config = dict(
    n_layer=8,
    d_model=384,
    n_head=3,
    n_kv_head=1,
    head_dim=128,
    d_mlp=512,
    vocab_size=16384,
    activation='swiglu',
    norm='rmsnorm',
    norm_place='pre',
    norm_eps=1e-05,
    positions='rope',
    rope_base=10000.0,
    rope_fraction=1.0,
    qk_norm=True,
    attn_scale=0.0884,
    bias='none',
    tie_embeddings=False,
    parallel_block=False,
    extras=['capped logits'],
    init='normal',
    init_std_qkv=0.022,
    init_std_o=0.00549,
    init_std_up=0.022,
    init_std_down=0.00476,
    optimizer='soap_variant',
    lr=0.00398,
    lr_mult_o=0.86,
    beta1=0.95,
    beta2=0.99,
    lr_head=0.00384,
    warmup_steps=36,
    schedule='wsd',
    decay_fraction=0.875,
    decay_shape='sqrt',
    final_lr_fraction=0.1,
    batch_tokens=[65536, 131072, 262144],
    seq_len=256,
    doc_mask=False,
    train_tokens=612900000,
    steps=4701,
    dataset='wikipedia_en',
)
Each number is 128 + 24 x the weight over its row's rms, rounded and kept within 0 to 255. Layers, rows and columns count from 0. The size above them is the row's rms in percent of the matrix's.

# layer 5 MLP down (transposed), 512x384, rms 0.162, rows 109-126, columns 0-127
size [ 99  97 102 111  97  99 103 105 100 100 104  94 105 100 106  96 102  99]
[[142 129 139 129 119 119 115 173 139 126 102 157 149  95 158 136 131 128 135 165  95 128 112 139 107 115 115 137 126 136 158 162 135 130 148 128 122 125 162 109 161 129 106 124 163 113 134 123 131 125 133 114 171 152 138  88 137 166 130 130 156 105 122 116 131 153 119 115 134 109 112 103 136 112  97 153 140 159  96 149 136  93 106 117 135 109  79 151 127 119 156 161 115 159 112 143 143 166 145  96 123 183  77 177 106 141 146 143 121  79 114 134 149 119 109 135 141 116  84 133 116 132 128 119  87 118  93 185]
 [141 119  81 168 164 106 122 175 109 144 140 110 101 140 166 126 105  91 122 109 141 110  86  91 130 133 137 106  89 128 122 147 136 140 119 142 148 121 126 103  95 195 134  91 147  77 102 142 136  68 136  86 167 133 149 131 118 174 140 136  76 134  90 185 123  98 142  88  71 120 187 101 147 122 128 105  77 145 120  99 137 103 113 100 135 171 120 152 122 118 149 163 164 123  96 110 106  71 124 140 104 122 150 156  93 137 158 110 111 140 100 136 142 128 129 123 108 108  95 119  96 121  85 144 135 122 155 127]
 [100 120 106 128  89 146 131  74 126 125 180 111 141 120 167 179 131 102 140  76 138 154 136 131 117 164 114 139 132 187 130 150 108 116  79 148 122 116 125 141 135 116 104  87 151 127 132 136 146 110 110 102 155 106 129 120 110 157 137 157 139 118 116 145 145 134 150 129 155  91 123 149 141 134 155 119 162 145 119 131 158  96  99 154 123 109  88 152 126 133 106 113 137 149 116 138 126 159 133 138 162 181 127 121 150 112 109 102 158 137 127 156 123 122 116 153 120 152 143  95 156 131  96 131 155 109 178 127]
 [141 159 107 189 144 117 113 176 141 132 113 168 146 136 144 154 125 109 173 126 130 117 132  94 105 130 144  96 166 135 115 114 100 187 105  88 127 128 120 132 122  89 117  78 123 180 104 115 116 148 127 101  95 122 135  97 130  99 135 116 120 147 104 129  71 102 123 144 189 121 143 133 150 172 142  78 107 150 108 107 160 109 159 188 181 105 123 146  87 153 143 115 121  85 140 108 128  67  78 142 128 158  84 138 107 131 107 111 161 105 151 129 100 109 102 147 121 119 101 141 137 142 140 155 113 143 122 149]
 [131 143 113  93 136 139 116 130 117 114  95 114 127 132 120 171 124 137  96 124  75 115 156 146 122 145 148 117 126 121 102 102 162 127  88 163 131 121 106  96 137  96 119 124  97 152  85 148 130 120 146 129 160 146 139 145 109 131  99 140 136 156 164  99 120  97 140 113  91 133 104 137 158 133 146 155 157 117 174 155  81 111 144 119 111 147 133 151 173  77 135 141 140 117 135  98  97 157  95 150 122 151 115 114 118 110 132 156 100 112 122 143 173 119 101 211 133 128 104 110 147 169 183 135 150 142 167 136]
 [123 144 121 122 167 127 130 119 117 130 100 130 118 105 144 113 103 122 152 126 140 111 144 112 106 140 155 102 153 148 135 137 129 111 204 182 139 107 157 121 130 148 161 120  90 145  91 127 111 168 147 135 100  81 204  38 137 133 136  73 117 105 176 170 111 122 115  98 109 158 135  84 112 113 107 118 154 103 142 130 128 119 100 128 151 136 137 124 144  74 153 152 118 124 100 145 139  74 106 135  97  93 123 107 136 126 125 145 125 104 105 105 134 117 132 123  81 153 143 135 123 115 130 109 124  88 136 156]
 [112 115 161  95 119 180 127 113 148 146 128 156 115 154  97 104 144 133 126 174 115 123 143 123 133 131  98 131 120 158 101 118 125 163 142 141 115 135 145 126 110  95 141 120 117 134 176 168  99 126 141  96 147  96 127 139 133 127 135  83 122 106 154 106 131 104 164  59 146 141 157  78 127 120 133 140 104 119 129 144  81 135 131 108 111 165 123  91 122  97 171 139 139 132 152 132 105 163 102 131 150 138 109 109 123 122 135 134 128 117 117 188 131 102 124  91  99 124 111 121 116 106 115  90 148 120 129 120]
 [111 111 140 119 117 116 129 101 120 108 122 125 125 109 127 133 155 112 148 135 163 136 152 119 104 154 138 133 125 134 140 147 109 174 115 146 102 129  93 150 105 187 103 155 117 137 150 114 107  83 138 202 148 131 110 111 142 111 138 114 142 127 175 147 118 148 131 153 109 114 192 132 131 164 138 129 116 158 147 109 109 149 174 169  99 125 127 124 100 173 146 115 125  94 144 128 158 135 137 103 134 121 166 140 137  89 141 113 140  90  89  94  87 124  92 132 118 109 106 151 123 165  91 127 110 139 148 160]
 [154 112 146 166 161 103 117  84 149 136  78 107 127  99 142 126  83 162  81 105 132 160 134 163 143 171 165 139 140 138 154  76 120 110 111 146  84 135 149 152 145 166  82 119  98 143 158 158  90 153 120 151 114 124 133 130 163 113 156 139 138 128 142 125  94 144 116  87  89 132 133 104 196 120 127 125 120 159 146 111 100 133 122 130 103 115 151 136 107 125 111 107  87 153 140  92 138 128 100 150 126 148 151 152 112 118 131  87  96 161 132 106 157 153 143 120 174 129 126 168  75 128 111 124 109 132 135 143]
 [147 135 107 135 115 102 125 136 161 103 133 137 153 124  93 147 130 120 138 155 123 137 133  90 124  99 135 140 142  99 125 130  74 122 119 134  89 156 113 159 159   4 210 126  97 119 120 124 164 152 138  93 133 117 124 120 138 127  92 132 134 125 117 141 108 183 132 111 104 162  93 125 125 106 105 118 154  81 129 104 149 135  99 125 112 143 183 155 114 136 136 133 151 131 138 118 137 113 133 139 138  88 126 161 112 129  97 160 106 172  90 120 114 115 114 130 146  93  94 112  80 125 132 118 128 114 124 141]
 [ 62 104 109 102 130 103 163 108 137 140 134 120 133 135  62 143 137 165 140 198 119 121 147 109 118 112  91  91 108 144 139 163 114 123 114 121 130 125 162 121 120  76 185 114 144 110 112  84 123 111 168 123 144 167 168 120 115 120 167 117 103 173 175 126 127 140 106 134 131 149 122 145 125 120 117 114  97 140 160 120 158  76  89 118 128 132 138 139 110 175 187 114 147 154 158  76 140 153 122 142 130 141 119  87 133 156 124 147 152 142 145 133 118 133 142 123 114 139 130 152 109 110 116 169 150 132 119 106]
 [112 137 114 123 125 166 123 116  97 117 131 123 101 144 110 151 121 169  97 127 152 150 129 116 101 124 137 116 100  99 103  97 120 127 120 123 144  80 133 147 156  42 109 110 123 169 100 158 143 172 132 121 134 159 190 102  63  99  95 112 156 168 113  85 116 159 122 142 130 135 139 123 129 107 147 171 159 168 107 119  89 132 127 134 117 134 100  67 115 115 132 106 134 126  99 176 132 148 100 121 102 136 136 153 141 145 146 120 121 107 166 134  90 103 103 113 157 125 138 129 139 160 117 104 131 154 115 116]
 [126 107 136 110 107 134 148 112 155 133  99 146 167 147 100 130 173 141 108 115  73 146 116 143  81 116 146 102 130 128 162 154 147 140 181 122 105 119 121 145  91 166 109  99  85 157 136 113 112 107 160 129 118 130 101  93 151 158 109 117 100 102 118 107 123 156 113 142  88 154 115 148 143 123 148 138 109 117 107 128 127 101 117 164 108 111 152  98 150 128  85 119 110 135 132 150 131 136 134 122 148 135 122 140 101 177 168 149 112 107 114 198 108 151 141 106  55 100 110  99 122 164 106 128 143 133 118 136]
 [102 136 141 136 144 139 155 223 138 140  87 133 134 134 114 106 137  99 147 123 125  83 104 124 127 159 111 133 155 128 114 145 141 125 125 152 127 144 123 110 120 208 148 103 134 127  99 122 131  99 116  85 138 168  99 135 145  98 122  99 104  84 111 156  89 152 138 109 136 112 150 135  99 143 123 109 131 142 159 122 156 106 110 145 121 173 102 126 115  48 144 140 127 138 108 129 115  63 118 127 153 119 163 127 124 129 103  92 130 177 148 139 104 131 150 141 104 131 143 130 152 164 183 115  99  87 132 115]
 [162 104 115 146 117 138 135 143 135  64 117 161 129 125 146 125 163 114 131 129 117 143 151 107  99 146 113 130 157 112 128 149 119 147 160 157 141 178  91 152 109 120 125  99 127 131 123 116 156 140 120 150 125 130  91 148 123 153 137 171  91 130 111 106 105 155 142 173 110  92 118 164 132  92 149 117  99  74 120 155 156 114 155 115 134 132 200 140 123 168 145 182  71  94 114 154 158 119 123 123 102 120  93 181 160 148 153 119 136 117 139 135 123 132 102  92 157 153 119 140 132 142 149 124 111 137 146 156]
 [141 122 131 175 162 113  91 130 112 138 158 145 142 132 131  80  86 144 104 130  88 143 118 130 125 158 117 144 102  93 152 103  95 124 125 155 170  98  87 135 111 155  88 130 121 127 159 107 113 143 151 100 162 127 140 131 157 169 139 165 152 154 107 158 112 122 135 118 123 155 144 180 114 127 133 110 134 165 157 142 147 124 119 108 103 197 151 141 113 185  84 109 121 135 134 139  81 128 133 110 105 120  92 132 136 135 138 132  77 115 162 138 112 110 135  99 155 116 129 138 126 128  94 122 101 122 121  85]
 [157  95 111  95 150 160 110 139 162 141 112 107  90 101 100 152 106 119 154 126 103  71 122 130 129 137 123 128 144 129 124 137  97 133  86 139 124 148 141 133 143 103 135 140 102 111 131 153 134 103 124 106 160 127 135  85 110 132 119  94 119 130 127 119 105 110  94 133 178 135 138 111 143  79 152 148 124 127 144 122 130 112 124 166 143 137 133 149  93 116 138 160 139 154 117 113 177 150 130 156 190 139  98 119 129  90 115  79 118 146  87 174 121 185 113 159 153 121 155 164 122 109  89 113 125 155 102 148]
 [159  81 101 151  86 171 158 136 111 120 117 132 139 151 109 114 141 143 163 125 113 129 134 107 123 102 135  99 104 101 164 101 121 135 106  91 137 111 114 113 168  26 131 157 175  94 110 137 116 125  89 151 129 139  94 110  99 116 127 149 139 140 136  68 117 140 141 137 160 120 125 139  85 117 142 145 139 123 132 123  95 126 107 157 168 107  73 134 145 105 121 122 146 124 163 147 159  78  74 102 107 165 158 155  99 127 168 137 102  99 145 116 150 113 143 123  79 113 150 142 145 126 139 153 149  77  72 102]]
# layer 5 MLP gate, 512x384, rms 0.152, rows 110-127, columns 0-127
size [102 103  94 105  94  96  95 102 103 100 100 100  93 102 104 101 104  96]
[[153 138 103 158 140 148 138 159  90 133 120  91 162  88 143 105 147 142 118 120 128 136  90 114 128 144 131 151 133 134 114 145 125 126 152 127 125 156 131 109 182 108  99 152 148 134 150 120 150 153 119 134 113  91 120 118 130  52  89 132 123 103 152 153 138 112 122  95 107 133 124  97 138 124 146 129 148 143 155 139 122 127 164 127 129 113 147  88 145 122 111 131 161 153 133 141 117 151  96 106 129 133 134 147  94 128 130 129 127 171 116 178 115 138 183 151 104 158 108 150 140 170 140 163 142 136 126 136]
 [130 121  95 152 153 105  99 145 117 136 148 127 177 120 130 150 116 116 141 151 154 107 178 117  89 119 108 135 127 104 109  94 117 133  89 123 123 176 126 128 144 149 139 127 131 147 115 179 144 136 124 103 110 114 147 150 118 128  98 117 136 107 124 119 115 169 115 115 132  93 122 158 147 124 147 107 154 102 109 105 124 132 107 147 122 111 112 145 123 145 130 166 112 148 162 157 102 106 111 121 138 148  92 103 142 141 109  75 117 123 114 130 106  84 114  87 110  94 131 153 142 116 123 147 145 105 194  55]
 [125 106 139 143 146 116 128 131 135 162 160 124 127  79  84 130 162 131 151 156 138  75  87 167 101 107  75 129 149 167 124 133 119 136 139  93 157 152 156 133 109 124 172 121 137 145 139 115 101  92 159 155 131 152 135 188 109 139 180 124 115 131 161 103 124 106 166 116 130 154 130 122 157 150 133 100 139 120 130 159 117 130 130  91 167 109 113 174 141 151 125 132  91 124 172 111 138 114 133 147 165 140 107 114 144 144 132 109 144 133 148 144 110 118 100 155 140 118 143  97 118 126 129 147 114 149 124 110]
 [107 122 128 133 117 103 105 126 134 124 152 114 138 108 155 139 102 216 170  93 173  99 194 136 122 134 118 149 118 114 150 106 128 136  96  97 130 166 134 140 190 131 127 121  96 125 130 123 101 149 107 116 122 176 132 112 123 130 147  81 167 159 119 101 170 129 112 132 135 138 139  87 137 152 137 100 132 144 108 109 114 143 111 138 143 134 138 146 100 120 149 144 115 133 179 143 177 123 133 143 133 115 160 118 156  97  88  88 181 196 114 115 118  98 153 111 132 164 111 102 101 125 143 118 165 191 148 105]
 [134 111  80 146 146 149 135 117 160 108 133 117 122 131  88 146 145  99 157 122 165 135 106 127 149  94 164 134 186 116 125 122 142 152 146 119 103 138  91  90 173 154 144 161 145 127  98 146 151 132 149  97 145 111 152 131 147 118 112 129 118 113 117  97 102 139 178 150 139 175 149 129 106 120 108 148 122 155 154 124 142 166 136 130 107 116 110 131 172 123  90 105 106 137 129 132 156 128 119 132 120 152  76 149 144 124 171 117 144 115 128 122 130 133 126 175 134 103 124 135 124 108 142 108 135 154 151  86]
 [119 180 152 121 163 150 134 127 176 116 145  88 125 126 122 127  92 136 166 139  93 105 143 112 112 136 128 122 120 131 145 120 147 134 106  95 110 144 111 133 115 144 144 162 133 104 103 149 131 126 115 125  96 132 127  63 181 129 145 158  53 131 127 117 103 128 134  81 178 130 100 151 120 155 118 133 131 137 123 163 100 134 134 136  97 101 113 119 127 120  84 145  99 138 128 120  98  97 114 150 122 109 133 108 153 118 100 103 123 154 137 111 122 136 159 133 112 122 134 130 146 135 150 113 137 110 164 135]
 [ 99 123  97  94 148 161 112  68  97  92 163 130 133 137 103 139 132 153 110 134 144 105 101 123 106 159 119 152 112 125 106  84 132 111 142 111 144 147 132 113 140 133 117 135 123 161 137 198 146 125 132 111 111 116 163 130 132  91 108 151 142 120 125 101 151 131 130 111 114 103  93 139  99 164  89  94 146 106 167  80 125 122 116 141 129 123 142 130 135 133 113 104 141 152 141 131 108 160 118 143 129 111 161 103 117  94 152 147 123 126  93 150 134 129  94 128 141 126 116 117 170  73 130  71 164 148  98 119]
 [112 132  91 102 132 104 102 143 112 122 122 114 126 115 149 130 173  97 100 146 181 150 100 100 128 168 103 119 128  96 120 122 117 110 125  93 163 131 110  74 102 144 156 128  95 137 102 120 161  99 141 178 105 138 129 103 101 142 116 152  97 132 107 116  93 142 122 125 133 145  81 137 134 132 127 136 189 148 126 100 121 115 123 150 133 119  91 133 146 174  79 143  96 167 108 129 145 136 143 127 113 102 121 149 159 166 138 117 111 106 100 126 128 129 132 159 109  96 142 141 123 108 151  86 146 102  92 120]
 [144 118 112  76 129 101 106 120 109 167 112 138 117 128 124 134 126  88 125 100 123 131 114 169  97 123 119 154 112 115 164 120  94 111 143 162 105 154 134  62 135 102 138 159 127 160 124 105 112 129 153 144 135 130 162 126 141 127 182 148 123 117 122 133 118  97 128 122 147 135 141 145 145 122  87 144 148 153 157 138 161 111 115 127 151 128 109 143 147  63 128 133 124 154 149 144 113 195 114 124 124 101 113 159 131 117 166 122 121 128 100 102 139 127 129 207  95 139 164 147 134 139 108 117 110 127  98 104]
 [146 138 103 135 108 169 143  88 119 107  98 107 144 136 116 121 125 115  92  83 133 127 108 100 164  95 115 155  78 114 172 128 109 178  98 144 144  99 133 133 166 121 152  93  96 132  93 118 137 143 113 168 160 184 105 156 111 106 152 145 133 113 105 126 124 154 121 133 174 144 126  96 155 154  82 158 144 154 167 174  85 150 136 110 142 121 121 100 132 112 154 143  93 113 116 120 167 155 131 122 169 132 144 123 130 109 137 139 177  96 111 117 136 149 150 111 128 151 138 106 173  97 157  98 128 150 121 145]
 [115 136 165 107 109 160 123 151 151 112 139 162 143 123  87 103 129 132 156 119  96 133 127 183 136 132 102 115 121 113  86 137 134  82  98 142 131 134 167 167 110 134 154 116 156  89  95 107 180 143 131 121 121 129 170 106  97 128 138 119 146 131 176 130 164 136 149 147 161 112 108 142 124 136 157 119 152 140 105 129 131 146 142 121 166 110 148 118 105 123 147 123 140 147 128 145  88  75  78 148 126 133 147 118 139 153 126 146  92 134 164 111 130 108 161  54 139 123  92  92 161  99 148 144 135 115 123 142]
 [134 173 100 136 138 115 104 159 126 158 124 112 121 136 169 115 158 134 142 134 108  98 151  98 116  70 122  97 105 154 132 169  65 152 117 115 148 125 133 141 157 119 148 183 146 159 118 117 133 111 127  79 115 158 177 127 139 149 150 124 136 106 111 110 120 126 169 161 109 126 131 114 135 102 100 149 138 148 121 130 157 172 148 112 135 131 122  98 108 116 122 116 112 144  96 113 171 133 151 113 147 118  89 155  86 103  78 158 175 112 101 152  87 154 127 153 129 145 137 127  92 144 110 168 126 151 131 162]
 [106 130 146 114  98 162 104 127 148 176 139 124 123 137 104 106 124 144 139  88 115 123 131 105 100 139 142 150 124 167 103 150 106 118 123 117  70 141 125 124 113 124 150 132 106 141 131 122 109 117 129 136  83 163 113 126 144 134 115 151 134 162 124 152 141 136 182  83  93 149 110 127 167 139 123 120 150 115 116 126 122 122 142 151 172 129 133 162 149  98 113 161 177 123 128 128 154 161  81 122 119 135 111 123 118 120 137 107 168 121  81 168 119 117 145 115 107 113 113 137  47 146  97  99 138 132 150  96]
 [152  80  99 131 197 155 166 149 106 136 103 135 127 133 113 129 148 149 135 137 160  97 150  66 144 115  64 121 113 147 130 158  95 140 127 124 127 118 149  98 137 161  68 134 133 108 136 125 105  94  98 129 154 122 142 115 138 155 139 169  94 178 107 123 138 149 156 126 129 115 169 171 131  83  91 116 103 105  74  96 134 137 130 153 144 132 143 147 131 163 137 118 118 111  99 136 149 142  99 124 132 144  85 166 131 144 192 149 127 114 147 142 118 106 183  98 149 188 107 133 129 112 143 162  89 109 133 135]
 [182 139 147 145 148 109 111 103  94 126 138 166 127 133 117  94 109 133  93 143 152 121 162 122 109 152 156  62 139  88 152 121 137 105 104 132 141 134 107 178 147 125 151 136  97 149 129 124  96  83 152 150 149 122  98  99 154 128 135 106 143 133 120  75 112 108 152 144 123 154 120 125 135 112 151 113 134 139 141 141 182 150 102 123 129 130 126 134 142 115 129  82  80 163 163 125 124 143 112 163 139 119  82 101  90 134 102 141 112 103 131 134 146 157  61 118 136 113 142 175 134 126 117 114  97 128 150 118]
 [133  91 117  99 105 114 130 142 126 103 106 138 132 108 107 125 117  99 120 118 122 160 139 127 148  87 150 136 143 149 120  97 102 160 129 110  97 165 141 115 106 123 100 107 133 131 115 151 109 120 158 117  94 153 135  93 121 162 150 167 132 153 179  94 119 110  73 105 139 144 164 152 131 141 174 160 153 114 116 174 124 116 146 151 126 108 150 153  91 126 135 127 148 123 133 112 172 144 135  93 130  94 140  75  82 113 118 104 114 121 164 118 186 187  94 141 127 166 128 122 157 128 181 164 119 124 118 157]
 [ 88 115  69 136 158 135 169 139 133 151 130 145 127 136 151 156 120 154 105 138  97 151 133 109 102 130 125 111 127 141  89 129 107 101  57 135 122 125 155 121 154 121 168 135 141 134 126 181 131 113  70 107 114 103 149  96 180 136 161  71 133 144 126 112 135 133 116 116 165 181 166 131 115 147 129 111 130  98 125  97 123 129 108 146 172 139 104  97 167 123 125 153 128 138 112 126 126 139 114 150 167 120 145 124 111  90 142 127 103 150 118  97 141 148 147 132 131 149 133 139 137 120 127  90 139 102 127 134]
 [ 93 104 145 117 148 129 146  87 160  88 105 136 114 132 170 155 154 145  95 127 149  97 136 124 110 130 130 129 139  87 136 132 120 100 119 104  94 132 114 115 112 134 175 149 121 122  84 142 110 168 138  99 119 130 166 127 145 109 134 120 132 141 150 136 119 130  87 159 133 144 141 103  96 156 174 125 138 153 159 135 117 146  97  88 137 124 131 109 128 136 112 188 103 132 150 106 122 137 127 101 117 136 164 133 142 146 127 106  81 105 133 135 196 120  96 138 106 142 172 165 153 145  98 133 115 142 128  81]]
# layer 5 MLP up, 512x384, rms 0.166, rows 110-127, columns 0-127
size [ 94  95  98  99  97  99 102  98 102 100  98  98 100 100 104  97 106 104]
[[121 145 126 101 153 137 130 142 134 146 137 162 136 114  97 175 103 140 171 122 138 167 123 161  94 145 161 144 113  77 126 112  99 160 138 149 106  95 153 119 138 137 131 154 131 124 112  87 159 144 155 170 140 125 175 133 100  95 119 118 132  86 115 141 169 122 153 163 120 121 132 134 113 158 140 130 100 138 113 148 107 119 128 100 150 186 136 136 116 140 154 123 136 135 137 102 135  93 139 114 148 163 127 129  89 132 101 122 128 129 137 132  92 143 110 120 121 135  98 121  98 181 125 168 140 155 137 137]
 [184 156 119 163 130 142 154  97 133 129 136 161 117 154 137  93 126 128 167 146 133 126 186 132 103 136 153 134 160 103  98 144 160  92 124 118 100 123 151  80 123 174 138 130 105 127 132 141  93 113 104 111 133  91 211  85 125 148 116 150 100 126 106 138 143 162 181 147  88 165 136 133 149 131  94 109 150 120 129 102 168 134 112  98 125 120  91 117 185 124 157 126 120 136 134 155 125 123  87 141 166 142 135 158 150 124 120 117 127 146 122  98  92 111 102 157 120 158 133  90 149 127 165  73 138 122 142 109]
 [155 104 106 146  96 133 139 162 150 118 160  93 114 103 114 130 125 122 155 131 143 133 121 136 133 126 128  85 134 112 126 112 116 120 115 131 161 149 159 129 109 133 122 111 127 150 146 124 109 137 112 154  94 117 163 160 143 113 103  61 170 131 161  78 152  85 110 115 138 119 113 162  83 144 116 106 109 110 167 157 126 122 136 128 148 138 150 122  80  86 125 104 132  98 165 121 112 128 167 115 151  86 115 118 133 140 117  99 150  91 145 111  82 128 112 130 101 156 126 110 123 123 101 112 127 144 132 169]
 [102 138 161  96 151 149 182 113 114  84 119  82 124 144 135 136 129 108 126 126 151 143 154 129 122  96 134 135 131 170 127 111 118 134 160 113 164 116 150 130 133 111 156 141 192 145 143 157 190 173 140  57 103 125 125 124 146 159 103 197 122 126 113 135 138 109 131 121 120 118 102  90 121 137 115 125 133  96 126 117 140 113 136 129  93 108 129  85 123 154 126 114 130 150  70 104 136 157 122 132 110 128 153 143 112  85 183 136 106  90 144 133 130 163 114 160 126 139 105 154 167 155 112 114 136 114 113 146]
 [119  97  66 134 138 175 110 165 138 141 156 112 134 126 189 126 159  79 124 138 140 128 119  99 122 126 171 112 140 113 176 140 137 110  97  89 120 118 116 137 127 135 136 136 124 183 122  74 104 133 156 149  96 132 112 126 147  90  98 139 141 105 145  97 136  97 144 121 126 147 133 153  98  80 108 183 101 143 118 143 139 148 166 102 158  97 135 118 164 116  87 127 142 133  95 145 116 171 138 153 117 133 129 127 185 138 127 115 137 110 146 111 136 138  80 168 101 118 102 111 176 126 173 116 149 106 165 105]
 [153 106 126 137  98 149 118 152  83 147 153 132 137  89 165 164 154 184 124 158 138  93 118 123 108 141 156 124 100 131 138 154 109 146 163 132 159 115 126 130 131  99 158 146 138 121 165 154 130 152 107 135 123 161 143 115 111 158 137 144 133  93 114 151 131 144 141 186 179  94 131  79 117 142  95 135 134 107 159  68 156 162 111  70 138 146 128  84 129 150 144 127 152 139 167 135 125 180 141 157 157 118 123 139 145 154 132 153 147 160 130 136 116 116 112 123 140 123 126 154 213 121 123 153 113 149 107 128]
 [103 139 129 161 138 174 143 142 127 151 119 100 123 125 126 115 135 130 144 175 134 114 122  91 117 104 142 112 104 183 137 141 111 155 168 132 164 130 133 137 143 179 145 125 137 106 134 144 155 102 124 162 152 126 126 113 116 116 146 130 130 108 151 124 139 123 106 159 112 106 113 103 114  80 151 104 105 105  79 179 133 129 138 116 116 145 131 128 160 122  71 130 126 121 128 138 144 136  69  88 163 138 141 142 173 109 154 181 134 116  75 128 126 151 104  97  80  93  86 130 124 135 129 134 185 137 113 120]
 [124 125 139 133 105 148 101 135 130 167 129 112 138 136 100 182 104 138 161 132 131 189 161 120 137  79 148 154 147 117 107 127 114 124 115 150 155  91 113 169 157 136  94 166 169 166 182  92 128 111 112 125 130 117 157 116 115 108 169  90 100  92  85 101 159 115 160 165 139 127 101 138 176 101  94 150  80 143 149  85 142 148  88 111 158 130  86 150 127 123  93 134 127 128 131 137 111 155  91 143 151 159 161 156 144 155 157 101 138 120 137  93 139 161 169 134 128 130 157 133  96 125 137 173 147 141 151 113]
 [154 124 108 160 141  98 149 129  99 146 155 149 132 131 147 181 166 134 175 120 130 173  97 142 130  86 119 125 128  87 117 145  97 115 129 157 159 129  98 133  86 101 152 127  54 129 128 141 163 148 136 141 154 148 168 120 136 150 149 107 106 125 203 194 191 166 121 171 130 151 129 137 154 113  86 106  94  94 126 136 126 141 124 134 125 132 122 111 148 134 119 148 108 124 130 132 127  98 157 136 110 109 119 179 128  93 139 168 145 129 138 100 154 114 145 135 113  96 131 105 143 144 114 108 147 123 156 133]
 [109 123 170 132 103 145 138 139 117 143 122 149 116 150 120 116 107 108 104 105 116 162 111 181 104 135 108 151 117 121 123 101 167  87 156 139 113 127 107 127 144  84 128 109 149 118 163 132 157 158 109  99 115 146 161  90 157 126 146 137 129 133 128 139 106 131 107 159 112 113 145 137 109 152 112 118 109 111 132 125 125 102 125 184  90 167  77 112 104 142 151 131 111 105 107 124 149 116  93 155  97 163 171 126 118 128 104  75 139 131 176 149  90 114 188 121 126 103 109 171 115 171 107 106 141 117 132 142]
 [119 148 122 129 140 157 106 107  80 110 129 145 129 162 105 106 112 139  83 151 114 145 104 170 135  88 172 102 128 131 128  73 151 108  73 125  95 126 123  70  91 124 118 108 117 116 117  90 160 134 160 156 121 130 133  99 158 136 130 136 109 144  82 125 129 147 117 181 141  98  97 143 175 128 105  55  99 180  82 155 127 131 124 114 108 168 148 105 123 169 122 152 136 120 124 147 138 103  71 117 179 110 135 107 109 114 124 104 111 140 121 125 124 100 155  84 145 134 152 101 130 180 148 153 135 128 139 138]
 [105 104 152 133 123 156 118 147 146  74 113 107 178 127 127 119 127 115  81 164 118 160 152 119 137 155 128 139 110 132 129 208 179  83 119 131 121 101 124 159 104 130 130  69 142 136  72 127 134 125 111 128 118  98 110 124 143 120 152 146 139 138 140  90  90 153  91 121 127 147 126 149 110 119 138 121 143 121 147 140 168  75 124 114 144 111 147 128 144 125 155  98 167 161 128 132 112  86 158  88 109  86 182 135 118 108 155 127  88 103 155 138 139 116 134 154 162 125 161 115 151 142  79 106 108 111 147 126]
 [143 123 105 146 174 143 121 128 124 101 153 140 141 134 116  79 145 130 141 125 137 127 119 134 157 133 138 121 107 172 133 109 136 130 147 110 132 163 116 138 145 131 148 162  81 135 127  96 131 114 124 130 110  89 127 107 109 159 106  88  92 139  76 140 172 136 144 139  93 124 161 139 145 183 119 154 149 141 109  82 113  86 157  98  93 121 122 154 109  91 127 140 104 120  90  86 159 104 110 142 102 140 126 130  96 123 106 158 122 138 179 156 135 133 104 107 116 139 117 171  81 125  96 144  97 137  98 118]
 [156 109 142 144 161 151 199 120 144 129 130 140  98  76  98 156 128 159 127  93 143 105 109 131 174 119 131 177 125 136 131 171 117 149 122 118 148 132 132  86 122 113 119 166 141 139 127 113 112  73 150 151 157 134  88 127 113 155 106 120 131 166 180 164 146 137 117 139 139 138 122 143 122 114 124 104 109 113 127 130 134  92  89  85 126  89  91 132  95 140 123 103 129 127 126 102 118 154  97 134 124 128 129 166 141  93 133 134 143 104 133  78 156 111 175  95 101 160 105  87 100 119 123 177 111 113 145  97]
 [158 133 152 157 140 124 140 139 158 167 115 134 100 125 118 127 145 184 130 101  99 124 164 180 141 162  98 116 121 129  92 100 121  97  97 128 132 153 138 119 139 132 188 138 107 122 169 116 128 134 144 135  92 124 133 120 119 107 134  95 137 134 154 132 164 143  97 138 138  95 129 111  92 102 119 134 135 123 132 116 147 146 139 116 143 132 121 145 132 134 109 150  88 127 127 146  93 110 138 108  73 141 154 132 138  95 134 140 105 133 155 132 144 118 110 115 148 106 127 144  90 104  78 133 106 125 136  99]
 [142 154 120 150 120 133  72 134 139 140 162 146 129 111 115 139  96 113 134 136 114 114  99 137 115 145 139 127 131 109 168  72  88 133 141 108 189 135 114 158 151 141 162 150 139 141 124 145 113 142 129 115 154 128 141 139 145 106 133  98 104 119 120 117 160 114 156 124 129 109  78 132 140 166  95 103 123 175 201 133 190 179 166 151 105  92 112 113 131 113 159 157 104 123 124 154  95 107 108 134  81 145 132 162 122 120 172 138 144 148 116 122 156 115 133 146 124  96 102 136 142 110 133 125 128 104 130 140]
 [130  95 113 128 157 145 146 108 127 153 120 144 118 138 156  60  94 145  40 153 113 117  98 102 137 107 153 108  96  99  96  97 179 138 125 122 124 134 178 128 127  94 150 136 149 138 120 150 105  90 125 130  95 130  97 140 153 137 104 134 101 138 127 141  96 120 147 147 134 141 138  98 100 151 151 129 129 165 125 126 123 133 103 158 105 138 141 129  92 144 129 154 163 151 105 155 134 124 169 134 121 156 147 174 134 127 168 138 115 162 159 122 137 144 111  97 101 124 133 129 128 130 129 150  73  69  82  81]
 [ 81 122 164 101 114 140 122 132 170  92 158 133  97 141 110  80 127 146 131 123 164  72 143 104 133  93 154 183 153 153 112 115 107 177 145 116 145 140  84 120 102 130 146 158 120 123 129 113 129  86  91 137  95 122 114 140 183 139 124  90 115 137 129  91 135 140  86 119 122 112 132 126 103 158 124 161 129 148 165 117 135 108 165 118 103  68 122 114 147 111 122 106 168 159 121 135  97 123 141  74 140 115 122 118 106 115 140 153 119 131 129 132 108 154 131 128 140  87 162 120  57 122 120 118 158 126  95 153]]